Weights of a small transformer language model: biases.
Each number is 200 + 30 x the weight over its row's rms, rounded and kept within 0 to 999. Layers, rows and columns count from 0. The size before them is the row's rms in percent of the matrix's.

# layer 5 attention key, 128x128, rms 0.149, rows 106-127, columns 0-127
120,246,200,226,140,204,157,171,140,193,160,250,216,167,175,197,194,211,231,240,195,238,140,188,192,192,133,285,166,218,238,232,227,202,194,222,207,208,157,211,220,203,134,231,138,181,162,179,169,170,191,205,235,172,205,246,230,198,231,214,212,249,231,232,257,225,249,191,168,217,240,166,244,234,214,196,207,211,244,196,232,226,180,217,160,172,206,151,226,181,166,185,187,161,213,183,225,213,185,162,215,184,189,217,164,214,194,175,168,207,180,200,158,219,201,191,196,153,243,219,206,191,202,207,218,182,218,207,246
123,200,268,211,155,178,218,169,129,205,206,187,168,175,183,220,238,210,226,224,200,245,208,205,238,181,202,182,178,221,210,204,168,190,204,184,214,214,236,161,189,173,178,260,221,214,176,226,146,188,206,220,173,164,156,251,241,176,207,197,192,190,201,74,209,206,205,224,203,228,209,199,231,170,234,217,241,183,231,195,180,181,184,213,229,212,204,232,205,226,195,233,226,171,208,215,226,244,210,258,201,217,199,172,151,233,120,199,208,163,180,257,174,200,212,216,159,186,159,213,222,199,192,192,191,196,243,154,129
112,191,167,197,176,234,196,166,190,225,158,193,205,228,216,232,209,203,191,146,223,237,185,164,198,157,143,243,231,218,249,177,184,267,161,153,200,230,208,182,199,228,153,152,189,241,182,226,207,223,187,214,207,191,231,203,173,218,246,187,229,232,270,195,168,236,185,142,134,173,163,158,235,220,215,244,167,174,174,202,224,198,224,246,252,208,200,186,287,202,217,161,200,190,221,136,204,205,183,187,174,208,225,201,160,223,200,186,140,202,204,228,199,195,158,239,167,214,236,173,166,197,198,214,205,232,192,187,212
110,219,199,227,194,181,219,210,179,189,218,219,188,206,209,233,182,199,243,211,181,188,212,234,184,203,242,213,206,250,178,255,161,203,168,154,203,235,205,188,200,220,230,183,220,210,213,211,171,244,244,200,213,121,161,193,180,179,177,228,160,172,177,159,172,167,190,180,242,239,156,266,170,184,181,219,283,187,182,189,167,229,213,184,233,225,167,229,164,257,252,246,195,177,163,234,172,155,265,220,179,185,232,202,147,222,188,228,232,146,209,207,245,186,209,171,177,245,157,196,217,204,190,195,164,222,219,243,167
109,235,212,251,193,176,204,222,197,211,163,181,180,177,190,173,214,208,219,214,203,191,190,244,225,176,118,248,174,162,225,191,230,223,191,228,238,174,186,200,163,169,216,209,182,267,154,186,267,189,210,193,163,219,216,254,231,209,167,179,267,207,227,135,203,225,196,165,158,141,163,212,214,170,213,184,212,157,175,210,190,179,181,156,237,256,203,151,209,190,192,144,248,233,218,218,170,253,185,149,227,203,227,235,217,198,148,197,190,239,206,214,166,199,218,225,240,179,202,170,207,230,184,212,241,222,157,204,190
114,166,227,167,247,168,191,247,214,202,184,215,198,184,221,151,223,161,205,233,203,163,198,229,186,211,209,215,181,170,208,186,163,184,212,233,249,235,185,228,242,194,229,209,216,198,179,155,163,188,221,185,210,224,164,171,133,219,173,214,187,219,224,225,186,245,215,204,197,203,191,144,163,214,181,196,135,198,186,151,148,257,235,187,172,213,216,195,212,248,185,188,159,228,172,240,178,181,208,235,172,145,189,234,270,157,167,162,211,219,221,121,196,246,217,225,207,164,215,209,260,227,179,227,155,221,198,227,154
121,190,150,200,190,279,157,218,176,224,195,185,237,239,239,191,184,145,206,151,179,200,173,163,207,215,152,219,220,230,256,211,159,205,193,197,167,174,220,179,178,248,183,238,175,173,174,181,241,229,205,230,256,202,199,216,191,212,169,199,166,211,241,194,218,246,228,229,225,227,211,171,185,252,251,188,207,212,170,178,169,220,184,185,183,188,169,180,286,177,201,189,262,251,178,205,204,202,229,229,158,198,211,220,208,180,219,199,201,245,133,155,176,212,195,269,159,178,186,188,215,199,181,175,234,185,163,218,252
117,172,202,231,171,236,169,161,180,181,171,234,199,244,177,211,276,154,220,217,157,214,162,199,156,160,256,225,218,227,160,203,190,195,238,171,177,167,234,224,194,213,255,222,198,198,203,244,222,182,240,204,213,207,213,154,272,178,214,280,177,190,216,243,182,178,191,184,217,213,240,243,201,154,165,195,233,203,214,217,176,212,179,211,208,261,236,200,162,182,248,209,197,156,199,197,230,205,225,196,189,261,203,183,233,233,230,168,193,149,187,164,247,159,175,215,209,186,139,190,200,181,204,261,197,202,209,200,175
119,191,185,170,179,222,177,279,202,229,258,208,233,261,195,217,230,186,200,245,165,173,218,207,191,162,150,190,217,185,202,185,189,200,207,181,168,237,200,246,175,157,204,238,259,213,238,216,158,196,228,218,198,206,211,164,197,221,193,200,143,198,194,185,168,130,230,191,263,206,188,145,215,239,233,155,250,215,141,162,142,163,191,203,196,237,200,203,177,210,189,212,190,224,206,188,202,185,168,283,202,153,227,190,247,219,169,236,178,199,172,188,198,229,161,251,200,193,175,202,189,227,207,179,153,183,236,236,202
104,250,198,210,205,214,215,239,131,166,195,206,255,192,185,184,235,213,246,254,149,200,190,235,196,169,88,291,184,171,194,234,200,197,167,171,178,222,169,204,174,175,201,236,147,256,181,179,192,183,195,195,211,209,241,197,222,204,244,229,189,207,258,214,199,214,243,171,200,174,198,236,243,225,265,198,203,173,154,161,216,169,226,186,164,201,241,183,183,205,196,176,203,211,211,219,186,219,198,134,194,199,196,242,181,194,184,167,195,215,173,185,210,241,184,188,193,140,174,207,178,211,148,216,219,202,190,224,182
121,221,256,202,221,206,220,253,213,197,193,202,189,163,219,169,228,188,164,196,238,240,220,229,246,206,172,190,185,185,243,194,230,212,190,242,216,217,260,201,174,178,168,210,217,170,169,195,190,216,144,235,187,173,150,171,192,223,202,184,194,227,193,171,227,226,222,185,171,248,135,173,171,195,210,216,166,171,209,187,164,221,226,192,194,189,145,222,249,175,175,169,195,247,238,165,168,210,167,134,130,143,152,210,226,203,184,227,175,266,193,200,186,245,217,207,187,193,213,215,242,181,135,166,247,238,213,172,160
120,206,213,169,228,155,199,236,227,237,235,148,223,209,191,192,149,200,171,206,201,163,236,238,227,215,126,211,186,200,215,167,261,220,223,224,188,187,225,170,190,264,154,230,208,167,196,170,274,175,207,216,199,162,213,226,199,211,150,122,247,218,161,211,234,190,229,176,249,201,166,194,170,213,193,193,157,172,218,166,169,156,191,191,231,202,199,180,204,231,190,148,179,245,158,189,222,195,183,156,202,167,193,188,252,156,206,200,189,253,203,201,185,236,239,237,209,144,191,189,213,225,208,192,236,247,234,181,193
138,244,196,147,213,206,201,235,195,200,192,151,221,237,211,202,215,178,187,186,170,214,243,142,179,144,249,174,186,186,156,182,204,243,198,227,228,247,195,245,163,236,194,171,216,253,191,200,176,192,153,228,178,196,219,173,143,203,201,196,203,205,216,219,186,169,213,183,211,195,225,209,220,183,159,229,164,159,215,231,207,188,135,204,235,215,197,161,256,177,144,135,220,192,195,236,183,133,227,208,225,217,171,217,207,187,185,173,156,267,184,210,243,220,190,209,179,277,136,172,218,203,210,181,205,243,192,239,164
124,193,199,241,200,270,188,162,216,196,163,171,184,169,203,182,192,232,231,213,235,166,128,173,124,205,154,160,251,194,209,187,257,195,231,260,207,181,198,180,162,182,180,206,181,235,171,233,215,187,195,161,241,213,211,160,165,190,187,200,200,226,238,222,210,215,188,192,229,158,199,151,218,260,192,195,186,283,216,211,190,176,174,222,192,185,198,224,214,219,162,181,222,219,241,151,268,185,186,195,211,242,251,146,200,175,167,192,159,192,200,189,204,234,199,197,241,224,248,194,168,141,215,159,211,204,213,189,213
113,213,192,212,225,184,164,189,225,193,183,154,231,224,157,156,198,211,166,201,213,215,208,221,142,179,212,201,216,168,202,207,215,233,227,202,169,167,163,146,197,232,199,181,182,257,219,131,190,176,208,172,197,194,239,170,193,227,192,232,181,212,195,239,203,202,176,214,158,196,163,222,220,154,134,230,177,220,178,191,228,229,258,175,171,229,190,164,150,232,223,163,223,202,196,120,203,218,206,215,183,229,231,123,189,217,118,133,180,177,270,169,189,194,131,175,217,223,220,178,211,177,182,198,203,205,210,206,183
126,239,190,226,175,209,237,214,222,170,196,204,173,253,199,211,218,206,196,178,235,162,153,198,191,225,239,194,268,191,211,193,205,241,205,207,211,174,166,227,158,236,196,169,214,156,201,220,209,234,218,222,210,132,167,175,172,193,154,242,185,165,197,160,187,192,157,165,169,201,180,179,191,189,181,227,226,217,128,254,216,225,175,199,263,242,178,250,220,212,212,246,247,237,249,156,174,154,161,131,177,198,200,192,195,213,233,211,189,191,193,126,211,213,213,203,234,194,232,190,235,130,181,173,205,196,191,236,227
125,145,181,240,162,197,196,158,170,237,173,171,172,247,195,194,210,210,192,172,214,163,198,216,233,205,203,177,193,233,220,150,174,228,242,171,192,158,211,207,236,157,208,203,191,193,170,210,294,182,174,217,250,179,202,225,197,233,183,178,211,222,209,225,191,254,167,207,185,147,170,159,209,144,256,187,201,194,171,222,190,191,197,161,178,213,171,218,183,196,219,269,232,201,211,197,261,218,205,267,201,212,214,181,197,206,190,206,288,214,143,225,193,184,222,258,199,191,148,191,197,190,212,219,224,249,152,156,217
121,173,203,158,215,206,164,213,182,205,185,206,233,272,189,215,205,200,182,266,168,191,201,174,221,140,288,251,195,238,223,223,133,229,231,187,207,186,186,235,242,228,204,257,191,189,156,146,181,190,225,224,250,139,193,170,251,193,186,250,206,144,168,223,182,191,185,218,178,233,202,211,207,145,178,217,146,212,235,209,179,237,140,202,198,221,199,177,196,211,189,170,193,169,179,189,231,170,196,212,156,184,206,236,176,241,217,184,160,260,200,179,163,210,187,172,195,172,161,226,231,197,189,207,196,185,184,230,215
115,224,225,176,192,197,181,197,231,212,191,216,163,164,149,192,230,208,197,241,227,175,193,221,213,163,207,232,194,185,148,154,227,235,207,205,238,245,215,276,178,160,208,174,267,193,212,223,207,181,202,171,168,210,205,201,222,193,208,166,197,173,155,182,198,187,182,168,177,151,133,226,209,242,152,212,248,148,240,196,180,186,195,247,180,228,212,164,187,227,232,170,153,209,286,149,165,203,199,154,189,167,221,219,199,222,229,248,229,170,216,186,198,190,161,205,209,191,200,227,223,214,226,213,126,230,247,178,245
107,186,221,226,156,196,228,214,165,168,208,176,191,216,207,203,222,218,168,176,186,268,229,166,227,174,170,177,164,135,242,190,157,114,208,157,179,196,236,162,218,195,218,201,196,212,207,200,188,207,201,267,214,195,201,180,262,254,212,228,158,173,217,215,191,187,216,196,155,198,187,160,182,138,223,219,191,216,189,238,167,186,262,182,217,156,186,186,161,148,183,271,207,197,202,182,238,231,177,167,196,177,146,188,214,212,198,246,195,231,216,231,212,140,180,255,252,231,187,196,160,200,163,224,216,215,193,189,178
111,202,223,127,239,186,197,184,184,225,211,270,187,121,207,186,200,221,179,197,232,177,245,227,222,195,210,192,185,255,187,260,194,200,227,144,182,182,242,205,249,178,262,203,226,143,215,169,172,220,222,180,227,247,139,218,193,177,194,219,227,213,149,183,210,217,170,220,151,212,200,187,194,206,173,236,125,175,227,188,211,242,164,221,207,219,155,206,238,206,175,171,189,147,167,195,204,248,220,245,199,184,201,229,193,257,251,168,234,161,206,228,233,176,181,197,179,193,199,199,209,218,171,224,156,209,217,195,210
114,207,163,170,214,211,194,193,187,196,243,191,227,250,195,274,191,235,145,196,194,188,214,192,189,194,282,148,241,222,139,218,176,231,152,166,194,229,167,194,213,207,206,185,213,176,209,195,208,186,203,200,201,174,224,201,187,172,171,187,169,150,178,208,162,162,211,201,257,200,211,299,216,154,204,232,242,164,215,238,214,151,169,194,202,152,199,233,215,228,236,220,241,168,213,203,205,171,202,194,218,197,165,189,191,186,249,234,208,221,172,235,207,163,185,158,206,208,168,192,199,194,231,161,183,158,176,216,297